Each number is 50 + 15 x the weight over its row's rms, rounded and kept within 0 to 99. Layers, rows and columns count from 0. The size before them is the row's rms in percent of the matrix's.

# o: layer 3 attention output (transposed), 192x224, rms 0.178, rows 140-170, columns 112-223
# v: layer 3 attention value, 192x224, rms 0.216, rows 141-171, columns 112-223
o140 097:69 24 45 51 27 50 51 34 65 61 50 54 37 49 62 57 37 63 48 60 40 38 47 48 78 48 61 54 44 67 48 68 54 44 64 46 72 42 36 44 50 55 35 50 33 50 51 48 35 40 44 56 47 67 55 64 18 54 64 55 81 42 45 58 16 29 50 51 42 75 28 72 59 58 44 45 27 65 47 47 28 74 64 38 59 54 68 57 40 40 82 55 36 56 41 50 27 42 32 52 40 44 36 31 55 26 79 39 61 39 26 57
v141 123:40 49 59 37 52 22 56 39 50 48 80 36 59 52 29 53 18 36 76 49 32 09 39 41 49 52 51 71 76 55 46 51 49 21 44 61 45 36 51 46 58 53 55 68 65 70 44 33 70 23 58 57 51 70 72 43 79 62 32 23 49 66 42 26 52 50 62 51 52 57 37 49 34 52 48 72 48 68 42 50 70 60 70 40 41 60 42 74 58 40 49 41 56 55 49 38 58 37 56 41 58 68 59 69 48 99 40 78 41 41 51 69
o141 122:43 49 18 44 51 54 46 49 47 47 31 82 32 61 70 38 68 60 33 40 30 81 48 55 51 50 28 65 23 56 55 52 42 66 60 35 51 62 56 45 52 35 49 28 59 52 44 95 08 75 73 63 49 43 17 62 40 53 58 72 39 39 35 36 24 65 53 64 33 38 61 68 55 33 74 35 69 26 49 42 26 63 33 56 39 21 55 45 35 52 34 50 33 49 46 49 49 50 32 50 65 37 59 58 39 12 47 26 54 56 65 35
v142 109:39 38 63 62 39 34 32 42 55 40 41 49 58 61 49 48 53 27 16 51 65 69 66 44 46 48 21 41 47 61 62 32 90 61 71 48 55 48 67 40 71 61 62 37 55 52 52 36 26 58 36 39 49 33 21 60 57 38 08 58 23 33 57 54 42 28 50 42 45 46 23 56 42 14 57 49 49 60 36 35 45 49 61 82 66 74 43 63 51 53 48 41 41 52 52 53 37 56 55 53 28 52 43 63 22 47 66 48 45 28 53 65
o142 107:41 50 42 35 82 60 67 30 34 29 33 20 55 41 54 44 33 65 53 30 34 38 52 35 49 59 56 17 57 35 39 80 38 54 42 46 46 52 42 65 53 26 54 64 68 36 46 58 67 44 64 67 64 60 77 54 33 55 67 51 67 64 32 24 87 68 38 53 67 49 68 34 63 56 59 77 72 72 47 58 33 28 63 12 37 45 67 61 79 51 49 73 47 34 38 54 62 29 45 42 48 88 40 16 76 49 49 57 58 82 63 51
v143 104:19 41 37 57 42 53 49 43 65 50 24 51 33 52 61 40 53 50 63 41 53 12 58 47 51 51 37 60 32 40 55 48 86 23 48 58 28 62 46 58 51 53 56 40 38 61 30 41 49 40 50 78 69 39 50 34 52 44 76 48 73 48 37 41 25 44 45 57 45 31 56 33 29 84 71 67 64 69 39 42 23 37 39 26 46 59 81 03 33 38 41 55 65 42 72 39 70 43 24 48 68 61 36 29 59 53 45 64 64 37 70 58
o143 105:52 58 58 25 52 50 43 55 47 64 62 39 54 36 33 76 56 30 49 47 34 61 51 46 26 61 40 47 40 53 29 35 42 72 80 46 70 40 50 35 51 48 29 47 77 51 44 60 63 37 42 44 38 52 42 57 52 61 76 54 34 22 35 66 71 69 64 54 55 56 58 59 60 48 37 46 49 45 72 51 71 53 50 64 60 44 19 62 56 48 44 43 45 69 41 46 38 60 71 17 22 40 71 63 68 49 64 25 28 56 62 44
v144 109:53 38 57 64 54 46 52 37 53 79 56 35 41 30 61 35 48 53 32 49 74 57 74 65 42 61 52 62 40 38 37 54 79 42 55 32 33 45 33 38 46 47 58 23 56 48 31 59 82 41 66 44 26 39 56 58 73 66 56 65 40 41 74 35 18 45 58 67 41 47 48 58 53 53 45 35 62 51 41 49 32 55 16 48 55 66 67 51 28 42 52 77 23 42 60 37 21 38 30 73 67 25 33 53 68 38 65 50 62 56 41 22
o144 111:50 57 52 16 36 42 54 56 47 40 42 25 47 40 45 81 34 48 51 56 31 51 38 37 39 27 50 44 57 42 54 41 23 40 74 35 58 52 72 46 12 41 59 43 73 51 41 18 38 58 41 76 58 59 24 52 63 46 49 54 61 47 39 70 62 70 42 43 56 47 54 56 45 46 43 54 53 45 49 47 63 43 63 24 34 25 30 38 87 61 39 34 61 49 42 49 67 65 67 48 37 50 83 13 41 74 44 33 11 56 56 55
v145 100:75 52 22 69 30 54 49 58 64 71 44 56 62 47 42 71 28 17 51 56 64 71 57 23 79 66 39 32 60 71 58 73 69 59 55 38 89 52 61 62 20 69 39 36 73 72 65 39 46 66 48 18 53 58 51 67 43 61 52 64 63 40 58 60 41 55 31 58 48 63 41 35 33 38 27 46 34 40 70 59 54 64 24 52 36 18 60 81 55 31 49 57 41 29 41 67 52 48 87 39 77 58 57 56 55 45 21 77 28 69 22 55
o145 101:24 65 76 44 62 66 56 63 56 45 38 49 54 51 49 55 79 76 50 33 41 24 40 70 43 25 49 47 61 48 07 51 70 50 48 64 37 33 48 55 69 47 52 78 29 43 28 81 27 47 65 45 67 40 44 35 64 56 57 39 43 53 52 63 43 51 47 47 53 35 47 50 64 49 52 62 70 59 39 53 65 44 62 51 47 49 54 36 35 53 34 60 34 51 56 30 81 77 25 63 59 44 41 53 48 38 48 54 56 28 70 36
v146 112:50 66 73 25 85 52 28 69 61 34 83 40 37 29 67 86 37 51 43 10 60 15 31 45 47 47 64 69 65 60 53 38 29 49 52 49 67 49 55 44 57 52 47 49 43 28 49 19 51 41 71 65 54 17 55 43 50 36 33 50 49 47 35 46 57 43 61 24 52 32 63 63 66 37 41 60 68 51 57 62 86 45 79 52 45 54 54 39 34 78 31 33 39 60 40 59 31 54 37 48 36 71 86 32 66 45 41 44 43 53 31 26
o146 112:52 43 19 54 47 40 73 41 62 73 16 85 64 72 25 27 45 53 50 68 53 60 43 49 41 47 28 43 41 29 44 55 24 52 54 54 57 56 54 54 47 63 84 45 64 42 48 92 60 57 35 46 55 80 27 47 33 75 79 52 73 55 48 49 43 66 28 62 43 76 53 34 31 76 52 31 27 44 59 43 20 43 22 64 46 68 44 61 59 28 65 45 62 47 59 69 70 28 61 60 63 28 23 46 56 34 52 69 65 44 53 39
v147 101:48 45 47 35 81 43 54 35 38 41 63 44 48 68 74 58 40 33 55 66 47 58 31 73 39 68 57 43 57 70 32 48 51 50 65 55 56 82 53 48 62 96 43 52 43 35 38 47 55 32 56 11 33 35 54 53 84 67 42 54 35 69 49 75 66 11 71 44 60 64 43 41 65 65 56 26 54 33 51 76 72 41 31 38 45 54 50 36 53 53 64 52 31 76 57 40 48 58 41 59 40 69 60 07 31 48 49 52 57 53 59 78
o147 101:48 72 26 48 40 69 54 71 58 43 63 57 57 27 33 26 69 50 72 57 52 52 54 51 62 31 35 51 36 38 41 46 50 56 55 39 40 50 58 68 54 41 63 38 46 61 56 55 46 76 75 75 37 57 67 64 63 58 64 50 81 51 37 50 52 77 35 60 45 41 65 62 32 46 40 67 64 68 62 43 21 68 65 27 19 61 51 52 57 48 39 36 63 41 58 37 56 30 60 24 77 39 65 63 58 45 42 42 39 40 83 42
v148 120:51 60 46 79 53 31 21 53 63 55 29 41 61 42 43 55 31 46 54 25 56 29 84 72 45 46 25 28 26 44 51 56 51 66 43 49 46 56 51 61 57 42 26 17 52 42 34 51 66 40 51 51 29 14 39 49 42 63 43 43 44 26 52 27 42 34 58 38 48 32 56 20 82 59 50 43 69 51 40 48 52 53 46 57 61 44 37 28 31 76 49 74 27 49 49 38 68 51 27 45 61 38 81 32 47 54 34 49 47 55 36 46
o148 117:49 60 48 19 33 50 66 60 34 47 65 58 35 36 63 47 40 83 36 67 55 94 18 26 44 51 53 59 62 52 32 42 48 53 45 62 54 43 53 36 37 53 78 69 39 42 50 56 22 57 56 51 78 52 57 52 61 67 28 59 69 34 76 65 61 52 48 41 45 27 32 76 43 59 62 42 49 50 62 46 62 48 52 54 58 46 31 58 63 43 42 45 63 47 49 59 41 43 50 59 58 32 31 58 49 39 58 50 61 19 59 60
v149 094:29 62 64 32 49 33 63 47 49 51 70 40 39 55 53 61 67 67 47 58 41 54 54 62 50 67 67 57 37 19 49 62 62 53 56 60 42 28 30 59 56 52 35 62 66 52 29 61 51 28 85 62 25 26 54 55 68 50 71 44 49 25 12 06 64 43 26 62 77 41 55 59 60 47 41 64 97 43 42 57 60 49 64 27 32 58 59 32 65 55 82 78 82 41 50 56 65 40 48 21 46 53 56 37 69 24 78 56 48 31 41 31
o149 096:63 51 38 50 42 63 51 53 53 22 28 31 63 59 49 72 40 16 42 53 59 52 37 46 44 34 44 69 32 39 65 54 33 35 54 37 34 56 63 48 40 34 54 60 51 51 66 66 62 55 18 56 78 58 28 67 53 42 34 40 55 65 88 64 48 40 67 69 37 58 40 44 30 50 29 42 25 60 44 64 34 66 54 48 42 49 42 41 78 72 35 20 43 45 41 67 48 26 67 58 61 49 33 82 41 41 23 63 50 77 41 57
v150 120:57 59 48 51 57 78 49 36 45 48 44 32 42 49 63 61 61 65 32 73 33 70 22 44 74 57 47 23 59 85 41 35 52 34 83 51 38 56 39 25 46 52 30 42 38 49 49 47 42 40 66 65 64 69 33 81 42 46 55 32 42 75 51 57 39 65 70 52 84 45 55 35 63 56 31 80 30 53 64 62 41 64 62 55 56 52 47 58 23 59 54 32 68 46 26 50 39 59 27 35 73 61 53 33 66 45 47 38 42 90 22 28
o150 116:56 39 57 60 69 52 50 57 77 54 56 60 68 76 24 34 60 43 41 48 65 60 81 56 34 59 42 47 47 24 61 76 61 55 31 44 37 26 88 57 44 47 67 54 60 59 53 47 46 52 53 57 32 33 60 29 35 41 38 77 57 37 45 43 57 31 29 52 10 69 19 45 30 26 74 38 64 36 58 52 73 27 39 50 58 60 67 22 75 29 48 39 51 75 62 60 46 58 72 54 31 51 52 75 38 55 40 69 55 48 44 64
v151 104:45 36 58 52 59 37 27 48 52 52 34 41 44 27 37 38 56 65 61 28 55 67 56 29 40 49 53 64 35 44 62 77 41 41 53 49 60 39 49 44 58 56 31 64 32 56 39 40 69 44 38 44 23 52 60 42 40 64 67 38 51 51 32 75 48 53 27 23 19 47 45 32 56 64 40 32 69 37 32 33 44 59 73 48 67 31 59 71 46 47 40 12 53 00 55 46 41 53 29 61 62 61 65 75 51 44 43 47 64 28 54 75
o151 105:47 84 57 52 66 37 60 47 41 54 46 51 51 57 58 60 56 64 64 73 42 46 80 42 43 55 34 29 57 41 41 64 55 55 51 50 78 89 65 60 39 48 67 62 53 34 52 42 27 50 62 56 70 39 56 47 44 34 46 46 52 52 60 55 17 58 65 79 62 37 73 45 39 68 50 55 15 34 36 72 44 36 41 51 25 49 25 40 27 42 62 87 24 56 60 58 61 68 58 43 53 65 45 37 50 29 59 45 50 53 58 44
v152 112:73 57 54 51 51 95 99 46 42 41 40 40 49 62 51 63 47 60 42 47 58 48 39 16 60 44 45 25 42 52 36 81 39 55 29 52 65 40 53 73 49 62 35 24 57 46 51 25 55 26 36 58 65 69 41 57 47 35 46 47 53 64 55 53 59 36 44 56 26 71 57 53 43 49 42 52 64 63 49 74 57 47 51 51 50 43 27 59 64 68 55 47 59 76 76 48 53 53 24 44 43 51 44 66 38 63 33 39 29 48 37 49
o152 112:29 28 51 41 51 33 41 57 44 76 44 79 72 48 21 13 60 36 36 45 47 42 48 70 26 69 55 73 59 25 46 35 41 64 75 52 33 54 30 49 30 42 68 49 51 44 57 64 58 84 45 36 37 61 42 33 47 50 58 58 47 65 36 42 64 66 73 63 64 51 68 60 31 19 61 51 52 21 45 30 37 62 24 53 44 47 49 28 43 57 74 34 45 44 51 24 48 60 44 49 64 41 58 61 62 51 39 39 73 65 56 68
v153 107:64 52 58 52 36 60 55 56 54 51 40 75 19 40 67 57 71 49 62 58 50 73 32 50 28 47 72 49 42 51 35 53 49 56 58 38 49 22 50 48 18 39 58 57 45 39 34 52 78 26 48 60 57 36 48 56 47 32 46 26 37 40 71 23 40 74 44 47 41 71 41 86 42 28 33 29 36 62 63 85 45 38 73 60 25 70 39 62 37 39 64 62 46 64 60 64 28 65 36 45 68 55 53 40 36 59 41 80 41 59 43 36
o153 105:44 59 38 55 37 43 48 60 26 72 50 57 84 36 39 53 50 39 23 51 46 59 43 61 52 53 42 60 46 94 57 40 53 36 39 53 66 39 74 34 50 63 44 54 62 35 71 71 51 78 45 38 50 40 58 50 35 26 48 57 40 73 34 45 72 19 62 55 49 39 82 25 20 52 44 62 56 30 20 22 56 68 51 50 73 43 62 58 62 39 38 37 36 35 40 74 61 97 46 51 27 52 54 47 72 55 66 33 46 49 39 53
v154 114:28 57 52 44 47 93 50 62 66 55 63 55 39 48 51 26 39 77 64 45 62 26 44 58 59 52 62 30 50 43 31 74 63 46 87 46 16 56 45 48 34 67 66 74 48 47 66 47 52 33 35 50 58 30 63 53 45 45 56 61 44 42 70 24 39 46 28 53 34 30 55 62 70 53 74 66 49 43 59 48 33 26 71 46 46 51 57 21 56 79 39 58 82 61 42 54 60 37 46 54 50 35 61 51 42 50 34 37 40 50 43 16
o154 114:66 49 42 43 35 10 35 51 50 39 30 48 75 64 35 78 47 42 36 38 51 73 42 31 34 61 52 45 42 60 60 60 26 37 27 36 54 38 67 70 70 49 56 38 59 59 53 37 67 63 30 33 40 67 40 44 64 43 35 35 52 47 30 66 50 70 58 51 40 77 38 59 28 53 46 62 47 51 48 24 79 52 40 81 61 31 39 41 39 48 52 50 22 23 57 54 40 70 31 57 37 32 60 51 74 53 46 54 51 65 46 76
v155 106:57 22 28 43 30 68 31 27 42 39 43 62 52 55 67 47 53 64 66 64 69 63 31 35 69 64 72 44 41 59 52 50 63 57 60 59 61 52 61 62 56 77 18 43 53 72 55 68 42 27 44 70 79 68 44 73 48 64 65 58 66 67 73 51 57 59 31 33 42 63 41 47 60 53 45 26 39 50 35 49 38 52 63 58 37 38 54 39 61 62 50 58 62 10 65 77 81 12 57 39 58 54 46 50 56 81 48 19 34 49 69 59
o155 102:45 57 38 58 90 24 55 71 47 68 36 27 51 30 14 54 61 53 56 16 69 47 60 54 44 50 53 39 71 54 43 51 53 37 34 21 40 56 62 61 68 26 40 61 53 45 55 72 37 37 55 74 32 30 49 61 80 47 37 39 36 43 82 56 63 62 60 64 50 58 47 70 32 34 63 67 37 36 51 56 62 62 58 53 43 63 49 50 36 66 47 40 27 67 43 15 45 62 38 56 32 65 65 55 44 39 33 59 46 63 47 37
v156 108:32 21 59 64 37 39 50 34 58 49 72 46 51 56 33 46 50 50 63 49 37 32 58 60 49 69 56 29 37 56 57 59 45 47 65 80 67 42 53 49 66 32 51 52 42 28 78 79 38 45 28 64 46 25 27 63 32 57 45 55 60 20 42 32 50 64 70 62 50 47 31 57 56 49 24 70 37 50 59 39 58 52 39 56 70 65 59 71 34 15 45 67 32 51 65 26 46 55 78 21 64 50 68 36 37 53 40 46 32 56 56 52
o156 108:37 69 47 38 72 58 50 55 52 53 38 70 47 49 86 20 59 47 30 52 43 50 37 46 57 49 59 61 33 51 38 50 38 65 23 30 34 65 62 43 39 54 32 34 46 44 61 40 68 38 71 40 41 64 49 25 37 61 61 48 41 71 52 63 39 45 25 39 46 38 37 40 66 35 56 43 35 54 47 68 66 58 50 73 39 22 57 41 60 54 32 34 64 57 25 62 50 44 28 65 40 57 13 32 73 36 61 78 64 40 71 41
v157 112:39 65 47 61 64 46 48 45 52 42 25 71 69 51 22 50 43 72 65 36 44 73 63 37 37 55 92 52 71 45 63 50 64 45 31 73 25 32 35 51 53 31 50 63 37 59 68 58 60 76 43 52 44 44 55 19 36 60 48 26 51 56 48 65 44 47 36 54 26 42 48 55 78 48 46 70 47 51 33 48 43 61 72 68 40 39 52 53 87 78 70 28 32 41 61 49 63 58 55 59 39 30 44 35 63 87 55 69 42 52 69 52
o157 112:45 31 76 50 12 39 51 51 65 32 52 21 25 36 45 56 83 41 50 57 57 35 62 58 63 48 28 61 34 57 58 68 41 65 23 55 61 69 27 56 49 60 49 15 66 38 41 56 56 28 63 44 58 48 44 82 53 36 40 51 43 51 54 21 59 55 66 18 62 35 47 47 37 71 72 43 46 34 39 34 42 51 36 51 49 37 41 44 19 49 40 72 36 54 30 42 16 65 34 56 58 63 57 44 66 33 46 47 81 38 42 31
v158 101:19 41 43 65 62 59 68 53 38 59 44 24 57 67 63 21 33 29 45 53 52 60 56 56 70 37 46 44 74 83 34 35 36 37 64 69 60 54 68 52 52 54 57 72 48 43 92 57 24 35 68 62 49 81 54 56 40 54 62 64 35 36 49 74 41 54 32 86 16 46 47 46 30 67 59 50 32 79 45 33 52 58 45 36 39 34 31 41 48 33 46 62 56 63 38 57 60 53 63 65 40 29 43 41 51 60 38 61 47 67 48 44
o158 104:57 40 52 39 30 57 33 27 52 44 58 39 58 53 40 65 37 85 68 37 61 12 57 66 02 63 85 32 36 53 63 59 69 55 56 28 33 55 62 39 44 40 60 33 41 46 41 24 59 53 25 42 65 40 66 27 30 49 47 31 48 58 41 33 82 73 54 22 67 70 44 64 68 36 71 49 58 53 46 47 59 51 24 48 46 55 33 60 60 39 72 34 26 50 48 57 20 70 32 71 56 48 43 68 59 38 47 65 49 41 36 42
v159 102:71 46 28 54 42 96 77 47 47 44 64 60 20 61 52 50 53 64 60 73 71 49 53 57 52 28 28 36 59 62 82 71 37 44 62 49 52 64 57 52 65 31 44 33 58 69 45 29 38 61 07 47 52 60 57 65 52 55 67 63 39 63 60 55 47 50 64 49 34 49 46 43 76 41 63 56 31 50 66 38 68 42 64 67 44 21 38 41 48 81 27 53 56 61 30 42 79 56 80 53 48 55 62 50 37 41 44 47 22 34 59 49
o159 102:54 59 60 39 74 26 39 55 56 63 31 60 85 63 40 49 66 61 47 30 39 37 58 34 24 72 55 61 59 00 25 60 66 55 34 36 23 57 51 85 57 74 36 48 26 41 51 60 52 51 67 59 59 51 64 37 41 46 39 36 43 43 46 46 51 57 52 54 54 42 60 64 44 36 38 76 57 70 51 61 49 72 51 57 49 60 38 50 54 43 75 50 62 31 75 44 34 32 06 57 42 48 46 35 66 46 64 67 51 74 45 72
v160 103:50 50 63 12 61 25 71 71 42 52 63 66 28 57 51 43 59 64 44 63 39 65 38 30 70 48 52 45 59 57 36 37 71 25 54 28 49 50 55 83 21 76 19 74 42 45 25 25 43 55 28 25 40 96 39 48 65 52 44 58 47 64 57 42 60 23 59 68 55 30 60 34 67 61 60 46 38 47 58 54 55 33 33 53 54 40 71 63 37 61 20 52 51 70 47 43 64 59 59 82 37 67 48 44 65 59 54 49 38 73 55 18
o160 106:56 50 40 81 30 50 22 24 76 62 57 26 78 53 61 31 40 50 59 48 67 30 53 75 46 52 37 52 75 61 54 63 36 53 69 77 44 26 22 52 77 42 66 37 40 85 46 69 49 55 46 55 43 24 63 57 51 71 58 66 41 51 49 67 39 71 44 47 61 52 41 71 44 55 57 66 41 33 59 37 57 44 68 49 50 53 53 57 69 35 55 59 60 37 59 74 29 74 59 37 78 53 74 72 31 40 48 58 40 35 70 50
v161 111:79 50 59 44 42 52 50 31 52 38 36 32 54 80 37 61 74 54 62 53 28 70 28 34 49 54 53 62 87 35 61 24 39 80 58 47 56 44 51 41 73 60 50 33 53 78 53 48 54 51 55 46 34 69 38 49 34 48 54 33 34 59 53 53 54 52 59 53 51 26 59 36 42 43 40 46 60 39 39 53 36 44 48 74 82 40 64 77 39 53 34 30 45 02 30 62 76 50 72 37 56 31 61 27 51 71 65 48 44 50 65 51
o161 107:36 53 49 56 66 39 47 66 76 56 43 48 46 22 31 58 61 39 49 39 96 31 51 64 67 34 50 39 28 67 53 63 34 56 18 57 47 50 68 49 34 41 52 57 45 50 29 59 49 49 71 35 59 27 72 36 70 48 62 63 75 65 70 37 61 32 30 52 49 48 30 61 56 45 67 55 57 49 50 54 58 32 31 08 29 75 58 40 62 27 38 59 59 60 67 57 58 28 32 53 62 65 29 61 54 45 50 68 50 61 12 50
v162 120:48 58 28 59 67 64 59 31 30 42 46 66 67 41 22 41 46 99 58 82 72 56 44 50 52 38 66 51 50 51 52 66 78 20 58 43 43 45 51 53 49 40 55 95 48 54 70 47 33 36 57 47 23 65 53 39 49 66 67 74 55 34 07 41 41 50 58 71 69 50 41 59 31 44 48 66 39 48 61 76 49 52 68 40 67 40 55 41 22 32 54 46 73 34 27 35 55 40 18 51 24 42 31 51 49 41 52 49 42 53 55 49
o162 112:52 46 44 62 56 29 57 62 68 46 41 25 50 85 49 37 69 34 37 49 35 19 57 55 63 62 29 55 43 45 38 49 26 53 51 75 45 26 61 52 56 67 32 37 67 66 35 43 73 70 49 59 64 52 44 55 55 30 49 42 08 60 55 54 67 40 51 37 40 62 38 55 64 31 52 38 50 76 78 48 68 51 38 48 68 66 68 25 63 38 46 63 20 57 75 51 29 44 63 34 46 76 64 49 59 54 61 48 77 54 58 64
v163 097:51 44 73 25 75 51 66 38 64 81 50 72 72 37 76 80 60 17 33 41 42 65 47 65 55 28 49 32 46 59 52 50 57 70 51 76 36 40 43 49 37 48 39 56 58 39 66 44 52 75 75 59 43 35 50 29 26 67 36 56 52 46 60 60 45 58 63 37 78 61 58 55 61 69 51 54 37 13 60 75 70 41 62 61 35 58 41 40 59 48 59 31 46 67 68 36 32 46 31 79 59 54 35 41 53 43 52 52 28 40 18 53
o163 099:59 49 37 51 13 79 45 37 44 36 48 52 44 41 40 28 73 52 67 42 63 39 59 49 31 76 34 89 42 47 66 66 50 29 48 47 59 51 56 49 57 61 60 57 28 63 32 71 68 57 38 29 45 70 52 76 50 19 58 32 53 25 70 35 53 40 44 39 48 39 37 30 52 53 33 62 82 55 16 37 24 40 61 53 46 65 47 77 41 37 50 48 52 46 39 63 47 65 64 55 53 51 53 36 47 49 50 24 64 55 46 66
v164 103:75 47 41 42 56 59 56 40 38 85 36 49 53 37 63 50 67 82 39 47 64 37 55 52 55 65 54 48 60 47 38 42 75 36 50 64 45 22 39 45 55 53 13 38 43 34 67 60 38 40 39 45 51 84 72 28 17 49 58 52 27 48 50 42 60 40 74 69 52 59 71 49 36 65 50 44 66 35 50 46 53 86 47 39 56 45 57 33 51 51 87 68 33 39 17 43 59 44 32 55 40 63 69 46 60 46 49 79 45 38 46 42
o164 101:35 63 57 61 46 55 30 43 61 54 58 68 57 58 30 44 57 31 51 85 62 47 62 67 55 41 47 53 21 59 64 47 31 59 60 35 57 80 57 73 47 52 52 86 34 45 40 29 71 57 61 45 47 17 07 73 57 53 51 51 53 62 56 81 48 57 52 36 41 49 32 56 58 56 57 30 24 50 84 47 78 32 52 62 66 56 55 42 55 67 19 33 49 67 66 23 24 44 65 60 53 47 38 62 22 48 47 35 62 53 41 44
v165 101:47 73 28 64 44 70 62 61 41 49 75 42 14 55 45 46 51 29 48 31 49 31 58 54 52 55 52 44 41 70 69 38 27 49 64 60 57 70 52 71 41 54 35 30 56 34 51 65 41 55 76 64 48 46 39 58 65 54 54 76 59 64 51 22 61 36 33 61 69 52 40 46 60 54 40 55 41 53 44 59 51 35 63 46 54 57 73 18 46 60 42 80 48 58 37 33 80 35 56 67 66 66 38 09 59 31 28 46 58 51 53 03
o165 099:38 33 63 34 24 32 32 55 56 36 40 71 84 51 74 78 65 41 56 36 60 51 50 69 31 66 48 63 65 45 25 63 66 38 37 49 44 46 47 46 71 60 56 65 34 57 42 25 63 52 47 39 63 45 70 49 51 52 43 39 51 18 66 71 45 55 46 38 53 74 53 59 41 50 45 60 42 42 63 61 67 28 36 48 50 52 37 50 47 24 47 48 63 30 70 61 38 40 39 73 64 21 47 90 73 70 48 68 43 48 44 87
v166 101:44 67 51 20 43 51 62 73 60 38 70 60 70 75 57 43 62 51 76 15 36 62 57 69 56 38 39 20 41 65 73 47 49 45 37 74 44 66 69 38 44 15 61 35 79 64 65 64 64 28 74 56 56 57 52 53 40 35 70 40 67 29 53 19 65 65 73 70 81 54 45 59 41 08 50 61 54 72 66 44 62 51 51 44 63 55 34 52 59 30 61 60 39 83 37 49 49 57 51 45 37 54 41 65 43 48 43 44 41 59 70 42
o166 099:54 41 34 53 72 48 51 38 40 50 39 82 32 59 79 30 31 35 19 57 55 40 13 28 31 47 69 70 45 45 80 39 59 84 61 30 85 34 41 54 58 64 41 39 40 79 54 26 63 60 40 46 54 52 50 34 53 69 50 62 24 40 45 62 59 19 41 53 36 59 58 31 48 75 52 51 39 45 23 53 45 33 70 88 74 71 77 58 54 60 53 21 68 25 58 47 46 41 40 54 56 53 50 55 63 31 54 62 55 50 40 53
v167 110:53 77 41 53 59 32 46 37 37 44 69 65 45 47 16 66 39 48 33 48 45 58 46 61 34 81 63 48 45 72 42 37 41 44 60 52 43 68 49 43 47 58 57 35 14 41 23 81 53 47 55 43 76 15 37 60 72 59 55 53 67 51 62 46 62 59 49 53 63 39 56 51 49 63 61 97 57 73 61 44 30 60 51 55 62 44 67 53 64 51 55 50 32 48 70 46 45 50 61 19 59 39 33 30 56 51 83 29 61 61 58 33
o167 111:88 30 46 56 68 48 70 59 63 32 44 30 55 62 65 56 67 32 65 64 55 69 58 27 65 32 32 60 48 48 68 51 71 63 46 59 46 25 54 34 60 22 45 40 79 71 64 18 39 44 56 55 55 54 56 52 33 47 37 54 36 28 27 61 51 43 24 36 37 63 54 58 46 58 38 42 40 34 59 47 52 46 57 52 50 52 43 44 19 51 37 34 67 56 46 43 63 37 29 60 61 48 47 37 56 57 52 65 60 28 45 53
v168 114:24 46 70 49 15 50 42 40 63 36 38 46 33 65 38 31 47 64 72 55 15 66 51 62 54 64 52 49 44 33 44 67 74 42 52 38 63 55 44 45 72 73 60 55 55 33 66 50 45 28 57 48 29 63 29 58 44 64 63 52 84 18 37 43 67 57 65 49 19 53 38 71 24 57 44 37 49 52 40 55 46 39 43 73 63 45 36 51 17 60 40 56 41 53 59 50 68 35 69 55 28 19 17 54 60 77 38 49 53 49 62 57
o168 117:71 42 21 40 66 17 39 28 70 53 25 53 62 35 49 51 54 53 50 42 72 42 61 50 54 39 76 44 48 47 40 29 26 28 19 59 56 73 49 42 38 23 35 25 48 59 31 48 82 68 60 22 56 11 77 34 68 73 49 56 14 69 65 55 56 46 58 44 92 75 66 44 64 62 76 54 75 26 54 29 36 49 59 42 52 43 37 63 66 67 59 65 43 46 48 57 34 70 37 50 49 67 52 52 50 25 54 55 57 57 46 45
v169 092:40 25 63 67 39 61 54 29 48 58 43 38 56 39 44 48 20 62 51 58 44 59 81 53 69 56 79 49 63 45 52 57 59 67 59 61 49 30 37 53 71 36 44 62 49 22 32 55 43 56 53 32 47 54 38 77 62 29 58 28 42 65 33 35 48 33 60 46 46 29 29 72 78 63 29 45 51 42 37 43 55 54 53 52 50 67 40 67 75 71 62 35 52 16 77 75 89 57 52 20 62 42 64 45 35 48 64 44 22 74 53 34
o169 093:50 57 56 30 31 59 67 80 42 19 51 55 54 53 50 41 62 43 34 42 43 33 43 58 62 50 50 45 65 63 66 63 59 49 44 36 26 36 63 17 38 44 63 41 49 47 66 82 52 57 73 46 49 46 46 33 34 57 58 50 62 71 81 63 49 77 72 63 52 50 51 57 46 29 72 43 43 34 62 27 16 47 64 55 49 43 50 08 31 47 45 34 57 63 27 14 29 65 48 51 52 77 55 79 40 48 39 63 56 48 24 45
v170 110:26 35 65 54 28 65 42 35 40 52 24 75 53 63 43 39 51 65 67 66 54 83 54 46 48 46 57 63 37 52 35 48 43 29 55 42 41 43 62 59 64 53 76 73 30 31 43 15 66 23 55 67 28 40 32 50 64 50 53 23 24 48 54 53 54 42 23 66 65 31 52 39 57 50 71 60 72 75 39 54 31 31 67 55 62 51 43 75 23 50 39 20 74 41 56 51 48 69 51 52 53 16 47 64 18 51 80 56 60 37 59 42
o170 103:76 50 63 51 81 32 60 61 48 29 47 27 56 59 48 44 28 25 51 48 45 38 52 52 38 51 40 59 48 52 62 65 46 44 29 51 62 51 22 44 73 41 48 39 85 50 61 71 40 54 55 49 78 39 89 41 41 22 57 50 68 57 43 46 73 62 86 57 42 36 73 50 46 58 48 43 31 11 72 46 60 71 44 42 49 52 55 48 52 40 76 56 29 55 35 46 65 59 74 65 72 86 49 33 88 65 43 46 68 51 33 48
v171 116:55 33 37 59 37 32 40 55 45 59 32 48 56 62 66 47 66 75 87 41 51 32 60 48 57 64 56 54 70 56 58 25 40 61 46 67 57 32 48 61 46 45 25 48 46 58 55 74 48 44 34 61 30 48 37 66 51 46 59 32 60 54 44 35 46 40 53 32 42 48 42 20 59 40 59 37 56 72 31 15 39 80 57 39 74 64 31 55 58 76 63 52 51 34 48 28 94 58 54 23 58 47 57 21 47 43 37 59 43 65 44 74